config = dict(
    num_hidden_layers=12,
    hidden_size=128,
    num_attention_heads=2,
    num_key_value_heads=2,
    head_dim=64,
    intermediate_size=512,
    vocab_size=1884,
    hidden_act='gelu',
    norm='layernorm',
    norm_place='pre',
    norm_eps=1e-05,
    positions='learned',
    qk_norm=False,
    attn_scale=0.125,
    bias='none',
    tie_word_embeddings=True,
    parallel_block=False,
    init='uniform',
    init_std_qkv=0.0413,
    init_std_o=0.0512,
    init_std_up=0.0591,
    init_std_down=0.0591,
    optimizer='soap_variant',
    learning_rate=0.00906,
    lr_mult_o=1.13,
    lr_head=0.00869,
    max_grad_norm=1.0,
    warmup_steps=200,
    schedule='wsd',
    decay_fraction=1.0,
    decay_shape='pow',
    final_lr_fraction=0.0,
    batch_tokens=32768,
    max_seq_len=512,
    doc_mask=True,
    train_tokens=97740000,
    max_steps=2983,
    dataset='wikipedia_en',
)
Each number is 500 + 25 x the weight over its row's rms, rounded and kept within 0 to 999. Layers, rows and columns count from 0. Numbers have three digits each. The size before them is the row's rms in percent of the matrix's.

# layer 3 attention query, 128x128, rms 0.0414, rows 102-127, columns 64-127
097:521494515510509512487524440503483500499496456479484493522446509524527492533513472480509454519481530485499487480490490542464467503489483510527489500515506485482499494485518518470478504576504433
088:524555501470485499531499493508501523536489470507551530502494476518500509533496471516485473517495506499539449518520501482492521496474482489475473517556479530502489497466529512475431518521552519
067:539513486492520456507488508529483499492523512523493482487483439500500532505511515444499504498511531502535494476486473511510506502488502555469512475498513512501495506509551510511481500481476592
091:536452560489483463510493516553460509539495467494470497483495496471534463501511466472494514479500492500477470480484486479546550510501503479497515452509517489491511501513502547498497461466481537
079:485500473497532494477489508444502510532485517527473493533531505458478522482518511464532541489486459525484515506480490500473482480485458502532499480464506509552512507466487492475529470486514517
087:486472492499519493458490497539526498487547562464499452515465475524495490505514481499477527528492478476550516517514517510479513514502482463559499475483521515475518539475485507504504478504546510
087:566492496478449517476499488481523508514516499471537509501483481528504502499493537502462500490492478500503522484508492459489516508512493505499512486508537462488529479524502526508488474518580505
086:545495498495504490518484515515492444498495525507483485545501520480519417506476495484463542533419509524483510488516479490526488477504537481464525486499484503477494501492480492463500507451520509
083:487452489490495511485481480500522466485476496537488461509473499500486533465535492538508506484498463479547514452478512503501459490505476490485548507462449488528491544537518464515482504466466486
080:510520486515513466468495511463485506533507514461493493451497481478478465478516459487509537487503472526545464507475507490509522465506515500500437440470487513544512502530520496539467520502485491
074:516515525490472536498512474538514477498514478502482488533512458525522547509504489474532459536471527521524474499516521506500504487486497491516500507495505527450487487509490481526473495515458525
084:465555528579514471547448527499516516469475491507466472544496499472488543505501486516502506498529473500514500510550469474517489476512498503491491496483469518508494464490497512480512505483503459
089:465524487505475507516508506492495478561481479468513500488529570452536489461518455494489514489467508471502510549547502521455493525480478509494475489477533518517556545488521475488483461505497489
079:465509504486531493509571545534489456481471524483479514497499471492464518490488485507467472500506508538519470507496514492524495506483506435486531483539537491510510487498509531508520497503533567
101:520520520484530473516503491511499484498464504502488531469461469501507473558495485502531466524531519515499464490507511564497493511520539530471562491519510503513484516532477542461520526528487550
076:533475471524476476502523491473488518469515522496478458546503495484500480448459510548517474462502460506508532512549518525516461533505500575541507502488529501511548470519534512540502499481510520
083:465521486535493486502494463469519522436482495505464481500508456510477501481513459489495496526488481468537530467490509494520480503487462496515451499465503512491504503493512548506467506513508476
087:547522474528525493468476514485467464486486524532507492502492505500530473465464464510486529477460517545436480502498501506462497498537492505531532511494460527502491507508490494490514502429500518
091:494457506499480536465488515480513518509505506515497463511463481522532513500479580491464483565511473463550513456542518533507506481497525515477495510517540490508524492519480514518477540513510552
091:480523505524498467529498543524519516526500515530471483491499508460489506503469469502499494443524483464484483500524491514491477482538507504504511504487478464508439488519496505461531543483489524
100:488495450476520504511496491506484512497542500534509455527478469468505520503508505533531491488466482491486503485521511490517499476524511508509481536444486511511522497518515465557529480479480535
080:546527485515548493536517501490498497518497466485505484484491483491550500472526505518523515519516513532482487522473532488509483508502480465484515546501480514496507536516492514505492484501519471
092:506416512483503553493508496482512462511487523511516491516472472522505476500536518515498482508477516485461530524496509532498509479497567494514474516479519481502506502499526516523491484466467501
082:469477514498481508558494455522471507505489482527489498545511488493494508480523512487493508483512510522488472504429507477491509538550526512503558527546512454474476460487498516491481511476537455
095:457531411473505455528494537460474532499538483502506479492562504507493511485534492527504495512522481473497482497481512467503502499513483510515509470469431527497477535494478482486553491504469518
077:513501529497504488478545502574473490511495472501506550472456497473492515534567531467499454478535513503486472495480450515547502496505518522443522496477506508504467455541505507503517510486461504
# layer 3 attention key, 128x128, rms 0.0414, rows 102-127, columns 64-127
091:481504491537513437523501478532511514495515499525435514498521514481513496531493515500518524495504528498518477520495439500495494425533533520490547500529535484520510492504456509502508493457505484
086:459530512485488460532518496491516457460502497505501504466473516488487501504520511536519511531530497513472448507466469478523493493520492524494518491492451501457489457525492483487526517500471512
070:480519541537518505497496518472460477495544506482465497476508539438499483494533459506458490477516480473489486517503517510519454478523494530496492496496511503544475475504483545490513521486497486
100:470492506502509475492499499475517514471537493510530477478510509484477469512499477493500546479549471476516479508509535464510489527492525511478469514453439478522494489523493491490556513513476482
076:463530462505517514468526520488524484486467464505488538504475469494523526494399500530496494524508506533525529501507549495508506488500527507520503515490528437477537486467480507522480497518512491
093:524519522489476529510481507482530494464476494487483542554495487514495496492490504508504481532456482494536526468518522474520507486460527549529490533508516481514516497555487532478487498531456512
095:517477523502513494486496540522510514473487533533508523535481510525511529524490517471537461527524509493507505503512456500500529527505570489487530486549501449515518476476503521478459516540508491
084:496531505540505458481502503511460490512506487485466453527538492431485470467539527497501558498466469493489489498501543506447483483536485493458519500485495525529531473514475522483521481463499488
078:531452529476503500487490464479495495481498511470470504509488481487477518488433484485485498506515495470483531483505508503507501513501500496540476525565526498466521553463492526493493490534511455
076:511481488482483510512477471482528518511534499558494518529482533509490505512493495521483503517522500444505523513480489462465521512494502548535441523530484522501538515510530507507484470491497497
075:487527523509497470506533476504505498485497524499496501463469525498463512492474504524476556452565502525451501497455499500497510476476511491485512531546509556503482468485469486490519528483516522
082:523507512468510515479515485507519515520476504477503456478482500475479490490519520529511525495518463492465499520517484511458523499496500495554451465468479449512518505502562486526510487490496489
093:470501477478515526476504474449511474460458474470559505507489516522486499510495546534486523542526537476519501508477524489491519499475510497503459531541513488495534546499550481500490517550498508
081:498536496484504517493463497488472501541501509486489554472514509485539480440527529447521508461490493501499443522448494499558499528541528483496505504481462493501493500513493508517508485482495517
102:487507498523492464538473507491454500512472488521471518494513557497502514479500457491475522461486500518459476517462539507524516480516495500508533481493519515506472508508499514484508471485453509
075:511485497449492541475495535499493504482503518509456489503506483543478515506503523504492542477494521491511481506471525532485497538496503471496516488530521477482495534536507503495473496504497504
083:550507509460480507525513491501518514504484440544438494527455505535483528523447513511486455494511522492521510487490518507492502522487508440519521489525492515506445496551487496473479529486545542
088:493489453507493538471511523487510536517550492469534490500506525484520505478533514506531491497502503471462479495490507497483497503471493508496439468525517516490532471506548514538510497506496499
092:518473550480484499528491473505431519472516453525495490477505506494466480515498471492514510498515512488467505485480506567542469517534507530510494529524535467532462522474503515487487496535470465
082:484454475512515508478492501516512493496487531492503475483509541468496488484550496491500505534528459508495484518475516461489492501498504454509470512453519504498513513491492463512481452495479521
100:515461491485497515470483486467535522515497556495510484478509481488488519467469510479468507523512472481532525497496517505480521537450464530526489488481514498532532505498511469471466515503513490
082:469512519486530501473496482509510562525481478533505504524503488484522504497490503505503506502490530472490527499513486496473511529505473490533478529475550500532492511502497459529550480502477488
090:508466497463483519457479501451473510512483514518510483518476496518521540552454490481474464545490475493486531458523506486526511525516531510480546459511559496509465481516478505486464497526489501
090:527519500514488459486560530495494452502526497489501499498512536476507484506510497531475496485496472522471460532542527509486530520504517512478469522429497499514475503548493475519508470467496485
096:492476516473511548472469509550532498495504513478486503503514492490519482461518500515513471492464496499536533493502474531500442525465493465512442494458535533477516512508532474497469503461490445
085:501511518502522480531488558467510492526492512498534482495501467465499520493483448533553512476522468500465456505513529523497506513514471475475465491491480500551471501486518489484498472459486520
# layer 3 attention value, 128x128, rms 0.0412, rows 64-127, columns 64-127
096:464497468499493514513528516504500543489541440489442489492452509475477502515478531510456479512499475512492502503564499483537474563506528505533489518470484544501493500504517516462519498499522476
101:511486527495484498477545525525517497503523519476494460488490514509485497499500458489476547504529536490521517474524483487551481548492485554475566535507480503505479500513531497516459509494475500
123:491510485522483511533506525520484539478499505511483546519510486461545548495495511494509477503492470504511526498473480489479463454508448515523505441511464483531489490509518506516519462496486518
114:482514537483469488494517494494491472552473462511484460529499476506527506479539502480494521496551487500469520508505505484541462536528480515488503518486473454548493560521481495488491509509492508
077:476469495512546515471534503526512458520480522510527517526458494504452534528501526486455508491484491497506470502523528528501506523507494492508525485505511487466506464499463520520539479450480459
116:529504485519522498462475505481533498506515475507520448475552531516520472503464439527524465522512494483495481522498476475504491532477534515457533513488549476485499496486512536531483538516505495
108:521529505506539504508509486519465529500510455507439491524497496522445527509557501521501474524535482532504504555514457546501550509491474475503490513521474531492500477491530460511501501502501513
084:550459525493538448498538467516449521461526486530467494516509464513502523517514479489506486456515499476523486493466480511495532501488510480511523497490460475506477497512496463521517474473485532
100:518525476532481531468465485499521488523497491515563496524472493519493518521518543496507534496465494511513481489503502456461491486493544531487501466510543485468508493484443558493506478514490453
100:500510503491508530482524538526470519496551496529495520512477514515458508502517491496487491460503487496524517442506487541495470517540515535500514488548492526464485488555497490494515511464450471
077:473486517448497487481510504544499471492471498525516537476524513462547521517498514529492515476514505524480509517484571525476550468503465508498477487540466462502528516455505458440522492503469469
101:497525484492517519511558519483506482495494501474483536504483519470496563481506497524481523529515511514506514542506489550488519468499468522499491500487486502509509459470490506524494513488513461
084:456486498452470510486495531480531494530456569512503459525504530527499495502474519480496461455463509475468509486508494513498480517465474494472511486482510468516470505526471518542536513481488462
094:524498494464489486502499491505476495500532487540475494478448454482461518503497529455486457478484539478512506465506499463503500488546513488533494517481514505489529506499527495471534508515515485
102:510509500510537528509487514513497560514469516487462565506512497487450510513531501522493472495457489528523494485484460512448514447477480473498529479526558516482489453477519475535515507479522458
120:545492519531500472492496465493468490510508499532486476527505452520481538463511520521494464528508458520527522493439481507484495411485531456524463471501535473516481514472486497471526505512508513
073:495496515444493496467454511473491498500463540493495491483500558506488483516519536512500503445464467528527506485516523534481523519483488480514519494484517536513502489509522504467546529491481455
104:460486476480431499531441516501519498491531484527477501540478528491546483497491493513482519539494461489445510524552494515484477497489468477485474503522502545530476538484493506511513511527509485
108:503512505499441482533467535457510542500485496501431512471506477517513509481543479505474483513477493474466534492513509473469507480473488488486474495480535493560501520498556492512508522532514502
077:477542497543491517510504495490527516547490501527538513475509474504547538467486501490486493559503483478538504473476456477528421478526513522505519483504499453474500515531492538517472508514462536
107:479479471474495511509516476507469508485514550515499473531508487478465519499504540513492484516482443555520511502457546508491501461520503457517448486471500551496480519493480537463520504475496473
114:534499512489517504459467501466491552494520473485457473495544527516480484538470502549478510482476481485519518553467483487488500520459531530520499489522510563531489474471538542484462491508491479
087:490503465539464495540488527519540510505479512484499548510512483494501551497530516542479554530485531497496490536498495498434502489515489481504508478491489556489514492498490503551494476509496492
095:474459500486533493445454528498500512503496505506510467471528556540455458536498494503506481478448504467498489498551510500522536555452533501503511510523516481480484510497534518496463492491480466
103:441517474471471523506470528495497498477523447528477502491499484497553513513505534479505519465493504488444512513515522504450499523508468502522475459473467522519518516498502511481504485523519523
100:501464478504493484500500512487511509505532509487461480490494520512464470490531460500497472569492501515482493501594464515497516519506491465479493543509507516497510523471511514526508542539515502
096:514480502445498527536461543490514541503482496532495531487523514517528531523479500524517491470489452537461506484452510476464491496520525506467518487511532479484520499518498458536519537467481480
092:537515510474476484491515478459467508484517499538453552533500472475511509498549506489516485468490515456516519477481456537455528468493467475532520470472524509512485496506503505525538518514523512
113:494512485481496502504523490507512501477524496494502486541494498464531499482479497494484513486527558480516513555499507511495472464474507527519513494464471538561488486473519517490505504541530507
106:479488489499486506464507554490480529541524451514420490492494504481517518503474546571476523525508474506479511512517487487494512546487519496526512520516497514537468499475516517481509528485484442
097:471467516523488513489475490534509523505504542459544498528531476507515502498471502503482535488468469502513485476455487475490486462456512468498501483499505524492488513494475517512480474507495540
085:495502474504495529502486492472501535503520521535510459485507484508487505489488486522490480496475474510514480516504493480472459491510540500503462506470554513495497501512504562475452507544522519
093:513535485505482473497484516489540465502472483497546535463499520487536497496504487478505504511501531446469522520557507542511519504514432507480502529495474451504507523477487475527513475514481508
113:488510488525521535510535496544519503515477506479533513525514491481467495489500494453503489502511525492554494465491473499517437472531486545499508494520477515462505452565500501547501512491489510
110:506492480526476496499542517502492459529539507475515495526452455505498509462497465464498499523528491484506466441546466495554492535561506502484498514493486492460515513527473515470494496508491522
098:505456472516466486477489546499521497552469476448465506502493512471502522513496521493470584544494494528471484522521555476497483523508523526507471494514515505508504499510512512480515516466526437
095:496459503495501529486483519514502516514464534467528475452514527489467466475484498503519503534503464528519461469557528476524514532504491501461490561519488499482530477497524519478486544483481482
087:473540522467498487504528478524532498497432529478491535541516473460532517474440480481479505476493581487481493530444467485493506468533471525491512536489487478490548506500491488515520506512494519
106:480489503510502510504504506499496508472568446526495462507520510519508481501484464495464458460523452475495501531505438526539481557510466467509508500532480525559483543484503521510504470518493538
117:479477521517490497493530525537500523498481536469484495521512485525446528456514494469510478526522469502517497502482485508522501504501470465522513524530460514496480527543520454494521527506506526
111:450463530467487459521497450487498523447511507535472465524484488507495495473511550511476505464502476500475503518482504489511500513484538458547466508490447518542477551509501484463516483522507546
084:442502512476528512512506528525519516471512557483491532467487533489510473509456488494517485466478564475503494486551509540514517538469477512475518519498460507491503492513528487485480513478490501
074:454492491512507513552533484504494492481526504529493527499462510503515499481494525492469505544506548524470503486561482535531506498513498516518460509517465503500494480451467488523537457484490505
113:452502517476533511499499466539500519468536518524523479520465509472492464530504565476502508427468531512530500478504520469510484516509531495538506511492446501504497516514503498467473455490529497
080:501461525504439485516475540473520496501475543513500511464483485500503484478488472473524527461492517471474503430552547475518507523523485540466516518497512457500507520530535503448490544491493454
100:507492526468538511487522496468493510469545461532491492515499504526501519516477531541467471459546477521498495544500491514481515544488515501510496514546455534536495465455503521453528506488466500
085:493504469524486534503470502484512475498525467491501429506496497524486488478485465489504507504507444534475501502470475487523482506493493515465510510528505538529532513505483507517494507558472535
086:486491550448538506489519508511485501476476513495487539437509509513427503519521510474499485462494528508532519503513519538488536511498447501505543530514465515472521497500537458502495530465492499
101:470515515474510455494500463482501482492450500484511504502513526456535492532499488475486547486500539509483493523513565490552512517484467565473491524480471462553491532468501487493516474481503490
101:542534466502504456525500482430515463477533472516532487493477482539557509492509455475504502506502538508448491491545498500482477525501511532463519511449499476472504525486463503519493463523477545
098:516508455538494485486487476446500536476519488490511493483519488497542502512497459527515467518506492500481466514551528474469491489476519526481487466453520484515486489459486541515516479518504510
083:505495522518477484503495510496500506508497506525491468486505446502498498495512546480568485487523494500482489492486546444501504518540505467510490505492487462487510534527493476466512518504523492
117:494524495490514543486490532521503483525534482501520487548532505487532512506476444526506486500525457475491493527442436519488460475505475510481546479522487514498506479535496521558488540507496524
090:523500447571478492531499521453520507509508523496510513498455465534482519444517511479515483521486456538507499435520483496502494480510485445493480493499500492483509512502438516491524492508487557
092:464491481514492501564518469509515541442543527517510505502494478499549510464431472500458456498483494501508497496464462477532465475492544489518497491495495523504500517488499508468507454547489568
078:545488531559517514503471489489494510474494466486517493478517505536470463489497478497556460481511500480508510499527506462506488494507525525482510508542499489522490480497522461473470498508501507
110:496470503504486477463471479456518484523482536481520468525512508525522498501476497538484523510465514481491495539459497479476507461439553495495465482459534499529478482472495539493479511506512487
063:453501480514475509485514510528505487504551510528512494486431470493453497506495535524464486492489497458524517475499512470509518509476532494522480493504485509492477502498526509451506521540496457
076:447480519448522511545484484511477476474522479515523459489512522535522461548496512487454501446507492517458498522482561529536519528485522503481454526527484527527505486464485469515521458513505539
110:558518525529521495514487500467513541452509433474471517479546481539511481504499458496516463505519492472504511532504463483492475512509489531506528475546502505520502466490529496520463476530500542
113:508495453539476553542500509544484506504530514534523493498469513487502507494469521472521500500512451538514482431508510473518476525556525495489479505505522515451537485539494516464526507488501517
120:471479481502456489504502527494539469534478532478519462538477522483519536486494518505457549539483504521493510517496495521508460471491478522510489503496481504536470494498476513544516494493499484
108:523505501522519475493491475488489517471561502530508507497462459522480523529500551498486508454468539477502479467521520498470536492464539472511475492501511520476495492461473519478509447502503516
093:514525481542526499521484453537498503514507492507523460492506485484522499519463496529517513534518490581530490521479522481516507484518511505507476500472540503464531482466502489466462488545508549
# layer 3 attention output (transposed), 128x128, rms 0.0514, rows 64-127, columns 64-127
107:539517547481481497519504486496477479506476527499562547524514497483508515487542500514499508521459520495462495511461493544466506469488488481476474486488514487478505518499484509493474525521484498
106:498518530526488475517484501493495497475466509525538506474518515492497496504496511486497464502494454512504484525490527502420505460530497465501468483497518526526522515453455514468536519485564500
127:486462544491492485483485443473512502495523497498510477523494490548483464526517541475485516509499506496480471513532540481506540503486541482488507512494508480469479505493511492497485493496503505
116:569521483550535535477502541489521559477512526507499529496517523453479494521487501499500480484467500529499495500494496506487471482463532491518505523527533524479526441459504468526491523481531469
082:530532481478465515499494551479468521485504437509491481476505498539525513475522486491531495493548478518480483516500492421493480469477508530532524482449494513513513534537486468490513559527510541
121:515517505479517488517484501507498500497476543483507524496472493454470521477510519483480540481491478526503554497532505526496531498525491478520472501501491513495478520478462476484536489488499517
121:503472477509469505459521523463505458493492531457526506528519508457565492517450520556500558506490485502464498455491505498527455492490557507490512480474542460479511490543498529487513494501492512
086:442516479529506533506495555481538490513469478484497502501468514467533489486479529525525501514501445523491475515588544519505494496511509512498518535527504492483529509463505520469499558500519513
104:490475502471485484501521532511467499472505459515450506498530496518521496494505494505501461502554522516527518511503515503525508475484484506491497529464509507495501566519535445499476523495472508
108:505497514546460456483507481508486485500450512525490476504531496488523504491477498493474486541485513529499466533512517468487536473468493487474525552472472513525526569443505526498493516510553515
076:495489491505517502503480482508516497499505458517465462506479466498481484479476475530460475497481504506499513479516469496545499496502493484527521500432479544467473474500508536520485457493491535
107:520474522526487504479467512507456488470534495490500473502510462502497484515487527521501474510490473454501503461505504462505489521533531470490474493494526439514507492540525541484502455539474534
095:562525512548495486518509499509501518491512467504483526477471495508489531522535489477501514554552493527513491499479528495515495486525504528498490526498522584532502504488497445472498507485569546
096:503493494492508497531487513538493527510518484438545515504508566444524495505488504539478498535544508477493508489513483542448503510477467512467451492522487507479493540498520456487461496517457476
108:477493494498468488470511479446496480492514481486545452517492496512548515507447516512500539513525464491484492492512517486567524540521541494482503499486464485488456538507496522471491467519506546
124:458502472484523510454481522500533516494487483484492520493489536443560489502464519508524552471512494498487474511563501496502509547514524501467525504536456487497524487497528484497450500479492497
077:525496498532510483526530497525499472468482487521505515497479451507524514492504451449503497526527531506494497495478513487535479490535491538495500537517472533507496518457508492516476481471518510
108:521492509502518502488521489531477516503475529496513501454476492492489528517529495461510493500519530489510495508444484512556521500482513526521508477473523486491510452543551517531504501485489508
109:504494482512531493495492412544514486519510527498572538488511534456512482523470488469523489512498504493490497502463483556519494528515491495483477491543500517487463462498500490507498468462521509
090:505460481496493491502462474490508528464521525470493452515520506514489439527491501471494530440526520466494509514539531457476507481465507484507495519512517474522522515455494427496534491490520464
112:533518514523552495498498490495526513486476458501497551461453535507530502535509491522518515482552517467476494527508463496503465521487497503479524533483460495531498511531530486535456492523490513
113:515498502504489463519534490532524462492472567541519542494519466492505460489526507463502491520523503542498489453530537555470514504523469486466509529489495481491509532496473486502530498475501550
093:490495497464495520532512469500476504476530469512527481459499499557529499517471469485522484437540502491496492502486484467583505525514483516517487492519521503497448491537474521505510513547493491
094:530525515501500490546510477526506491481490536510504512535490459480507515466520490485505533509539512554457484486480505531496511450511501534524513492449512543493512524527456478493537526498492532
100:558499517498517509512539453539498508532495502495503536506474493495457482488512500491474472542510521533490470494452482530554515516476532536487496513479512474482473491522529521574479509513461514
106:502489507506485485510480508533480489501492524478515508479506527467530538500469497537517553478513507493501508479455497536475506472528512514502473450477510492487474501576495520463499483500516490
110:500520491553514489516513469479508489503509497513520486495476487501478471522501498472484477521483504501512513502546520503579520508475496494511505525485481551499476532446508502507485492485521508
090:461470505520516515526514508504473502512486480495500492477470494467511527486469511460517498518547467515491480494565524511512494526545538533439477543541471455511504513459539521473479507528509540
122:499494515511500513504494523543489493515483473484495535448493480498493503469518520508495471536502435500496490512463504516491506540540490469457472501538490462485511455521495521477483482476495511
108:531514508504501491486516482504486493486476553524571496510539478474500527494496476435512505484471538545498473482476485513506539477519489475485482508475475516449509508478487515526485527512531512
100:490522503514521490497524502508523510511477464520458507466472468536496500510553525474532482483524516516495482546560569515494525528527503508518517516503506461502515492474511487510489502488511470
084:555483516503493465516504499524497483508487495476485546470526504475483460518504504531506513517535505505495501483499499522477515521483472505446482516511492479534505545555526494506513480480468492
097:474475478491526532512510503519472519471524542504466469531491453500473505490491493489476482500519521499505538471489513482490496472518541516534496498493552507492488460514536466502525478509488486
114:504522507484482486515492457473516519485544477506473491486489491549506509477484538545471487539523457474489482536525535477471517524464507480496523505500480474542477544458464491450511468519512531
108:492526504489507510490476505495482518479483486479494506488525530484471529524510539520505505513470532491540511556487503498435529479454473486521484537497486475543531512467503511522467508518501457
110:522533541460514490553476441502493513480558503550560500499499490521486489486522472488505448495476508478521484482458455540497533504476453479520493473481512508508467524507458512509455495519471509
104:515513484496524506525496470471532463475524494494494486526482478495491499513512469543509505512497533485498537503459490521459509467502502479538478472482520503507474507513479483518497442507493474
094:507473490509485518491506519485495514511543428472488461467518512560456485525534522538499447503512462501517519493527528507491486538498496465498473523514494495505464470482499475491509456482520469
115:546481491505486494470520518492491503527466551493486541505487481471478493495551521486516535532480506560482478497505547483446525459486533505499524515459511438477519473484499490486505517483541481
122:492522493525517511526503452485522487487502478493490488499468508495547510508496510523501535521489497496459492550515528519479486483504548543501501497499550507561534468451460532507497472503531469
109:522492492536515548512523513511527511540487482491521542507495511478530483511529466512536500496474512534501462530497491536527443461509497523466518479522540501500539458502502504511471539478520433
086:540490536534475481523491485487484501528473501487507441521515492545471491501548487459486499516467506499544506506486500476484501484522472492542485507500509509525509505473479537525524468507528505
082:480484480504466524463477534499492504531517504479514483515511498510501533513526502556535523490481497490488468466471489463490497475510546499474514431472499476472518492584521519468491550520521512
116:526520526533497505477532543483517509509474463474496510500504488503529476489499485546464461541505485511466456514481505527494483470481501531480488472478518496465517510528508493518498520491450464
085:491520493509536492532486465520506517471513480506527500496502511482509465530523466478498455530494535505518497533462475543464525486505484499508483519535462578545505514461508464524518475493513494
102:512506460550460496484490543508525467518437520509514502502518463473522468488529474496501516548460499557509506484514516501478499442479497516486499491461492474467535496526487521530483533479533525
092:510503480481501489452516498508509495485498521494474579465497502481503495507497525510483490512473512488521504504453519502483477502491533495478534505474504461511486501478527483486503470466500449
091:522500509543503487542499486500516492506521514510512451540456496519517472473476469521479483499516472499467483487507515480464465481515567543526487467498534503516459507513470540514526479534525520
101:540502531504517525475485534486521530481531475516518505525529482547460502496506503514511441481482478511503501505441474503491477499509516440528510496496506546460504463516499487483515511489498508
108:460488494487475536485476534535454504499453528502487522531531494477465509503487530494486495466476502508545518500469491478528504481478507477493496506527497511463507500505544481517506555475501477
095:488476533432508495514484469528488472518456470499467540523511508494458532483514528492511543447479505510518543530495472526531522514533495460488514530520500504458483517527538485482486524503482514
090:531524479493542504509512482507520512503497463479504519489507557487505494509482463498465508501482528532487517529501449547515477494458469553487469511510495572502486492509496479540494500502470459
123:544494501546484476476504499483488503486485526487485476456475465497467478511510554434471519518502496502510521512564552465509551523475513470508473516473510433518500504452496510500511456500514499
093:444499504477493503502469476491482485463497461496468546497525516504508502519493499513508529486482522466523493530482511480505486485493537528478509511521496494514504533486551487475446503512523420
091:496481503484459507470486518502513485554468486463508481501504525527475478526580523515528529494479499496500511539536533499473519497504464483502511505517487465500517479503510491503514510446523452
082:439505488444486481505501481506539481480487552512491485545516510478554487503456515525441548517431497503514520496518504546474518490520517522508522504517524501486493485491507499497542482502486477
107:496514492517530483535506527530490488501497482522482559433514468489512481502543499459548500468540476496513493478503517538499510526539456499476483512535500487524541474518490463496484514461500526
074:508517495499526474470503483538476504524467508464509524491531511444565529476493479476514507520524516526450492538469484508440490480526501531478475480488489531522525519508486481505507510506501528
089:538542456522486497459513528523566499560497543497496531518464487462449522486532509524516489540474513506512478473501494491495479498488495501519555459468501480478482471538521511507486520471494501
119:442466470481454479491492474530516461519480574515497487528528510506491454488484540492477517515476484515483519473513528535479520492486501511481510491519515474460488496520474489485559495443508516
117:509537522459512471487502487450524493532527481465499524507464512521495518525546486545485517534471554464504499525501477506459507481447485494524501500479459510513473546477524485522474502515461472
122:518507530504504497523483504511485530442541485527525523453515461535493487521533515472518479502547492457527482481503542483504530500510502502478496477502547480552519501523521490460477507498512499
110:461501483470487510503504539549495490527447457487490517507526517493534510474494487497530488501519512540535475528487484510515488503508465526489500519501485492481531553536543523512471562510467495
104:492499499431495486488498519458508500506503500462469527484516503506461485492500511511482532442477499459521502460494467473520464558488493466507524466496461515486478500520503508516519498464443473
# layer 3 MLP up, 512x128, rms 0.059, rows 0-16, columns 64-127
100:487460500530533469466578498534529498509506525503514497510507440481501513501512490511506457526495502530475513531540470507531491533490531539510512495475534497497544545462448458527505517454525539
129:521478478500506482466540502501491482537513505483488467454502488465473490504492507484489469506526543485491464493441500503512553515479516449488484553509509528487528460470532452474493545511491525
085:534525550523471511508487521473540457491504478468465491513485471529478464532518536464490490503477491508525537481526478483485473517446459489503501502454471474492510530473499520530505518508554525
119:509485544435477515457449470493460497508506503473486492481538488473496468518473497515504478518494475502514492531501510494474482546520493517502464501537482467541468526467465501512493475511512489
077:520500504518491519497511503488480523520515523504477541483496477483479477486498468501491469513502490527472509495499524525512495502511515496486513496549508522525514481483512463464543505515483517
093:528459504481474494482497521476436520481491517504521455520512532490541535537469502514495483500513498515477523463497502562511480456516453500478504497477545493499521480519459498483513490471490482
098:495466482489499512494497461525500524472518499503495456486555481454490515508464483494527494543463522527529510483498480478493553500493459474491487450476492513500482495495476499537482477516523470
127:529521510495524502525525492513505503478486467488525500498489503474481506491501521532527520470489485457533517506540488502490510505473499495521515497473460456544506511453557502499466497504497534
108:496470501490494494502529500486508473504463489501486501512466457526472534474505479478515517505535467494516539459471499537537496527488539551499527520486496512466500477457531503469527497447481506
082:498461457508533515516547519504506504471499513529481459437493505540505487499459550506485462484472509492524498515502472463486464497520476485516514546502526491528526470516489455471483487459507525
092:517509519506508475457531496484514530526477505488482485459520478526493529495493509512480493498530590494467502502509528467492548474513476512485489513517492491514532493448496504483495545522468526
101:530512512442543526502496542479489501486512461497468536498488494532471499483508478508523455471528549522490499492509495474475463556497518473572482538536489435513506525465514476519533497527489486
111:505496476510500533553475505466489533479509499529528529480522462493442508509484516526506499507505493559509476495476505492483452515530482506462530500521494460526504484505494513483481528506477526
091:506489520517496512505502546509488451489486510509509513490469485513549483478509486463479493502519538526517513489529523536413516543535492476503458520521542497500518493504537471506463539497492464
099:532482532487495472466493474493528514444524517499499483469497503449508474510502486476487480498475499502541503540517487466498485468493467418501517477506504459540518459483513475504451492511534515
083:545482546528495521482482521522490468496475493490495513500496480493503525523512492488512502453451519498508534543505470526480486515482523545514518546518442528483516541503541523516526519519487484
099:518491518471523498502560468453524527523441466483469482472491505453538535511535548481509479480480500484533449477522525511489486525509541485493507485489513485496505487493492506489509515535523511
# layer 3 MLP down (transposed), 512x128, rms 0.059, rows 0-16, columns 64-127
103:498490509526497494496481446495537488521507469535471475470450488462502505478472498506516499537478507503519498517457529493448572513482501524472479507524505519518485504522472523513483535512474508
139:466497508534472477532493493483491430519497483482518483526515507479483481499514534551519512489528510476454465557469522498495528521471530518502512515500540508453544517498536483469475513490481488
086:465475471473529489507478498487469526480532491488465473456462509492509516504425476472482477568513534476442491518508528518491524463533502507494508541483507532484490466487500510517500498504487508
115:514500489509479547482506487473493531479510513505490546487486527476468516527529490473479491476510469513481537465528527536466503474518466479525503507490515532519471526499508494534506479529490506
071:496440496497482519530514524498553510497482491511512512472512475557487472465505543485493525472484448495511483457512460503493491503564506546506524496485486480475518491512497541524522495443536491
079:477503492488471509528478488528524476523512538456475569451520503568489465513519464489528518502511517512547495488533518490482524516470535516531501497482471480473488490511508452462524493511514521
111:485574476533493516517518451533480524476457476505486457528475492483489479470516499522502514502494526525448518551497484556470511512481505509463504468505527501491513517503495458482492557517475515
115:496535537488507500473474491456512523467492492468500527487532531528483549507508524460469537474487552488477487491467517494469530561540483482466472504541538482454484513536478485446489488469500482
108:509487483532494464543491489481469515513502560509506517472492507506504504476478489492492502520516513527522512471548489466453499506495527509547509519519503494524473466490535511519478455491542506
091:475477466464528515473453459496493510481496497521492533476511455489499470482497495487518494536411483509476495515485482519528487469502469467506509490461489497444469529508499540500522528522515482
086:541530468481470506523516475532536493504468533521513502443483503475513483531490525526500498507530485489500493514523513493529450473482462506493505528505474524521496496493513536539495491465516474
102:505476523515502483492504500498512474519500523520501505459470455520537510500494498467497534533512469504555523531522498493555523486451520544465487505524485511514524484541500467461485518501495528
106:484475489476508488492518490511529487484521460480480481503482475458502466536493473543453499506497511527468513519501456530493516508511474491520510507527484470498468489472570482489513471465533496
087:525484493514512496494482511488467542486492492499512500480520503478429465495480517508519501486505443490517516495517500463535452484473534538513557527518475474529508511497463491493465456497528550
090:468512500514499488472487484501481462490486516430501513456481518488540502532540505500464504499479536481500489464496525525485523518526513510473529523523524527512515543454483508558499498514489489
083:482494469495521468509509483487478496523521487450516531498490496452511510522512468507495518503506506542494498440486523534530509512472439489501502541494483529491492494529470503526517537450513523
095:508510494476498501511488512501471522479507487513485509565526491519464513474507471491513472458483458495522552511530525487513482484511518520531465519503495505490422489496454536531502552482517471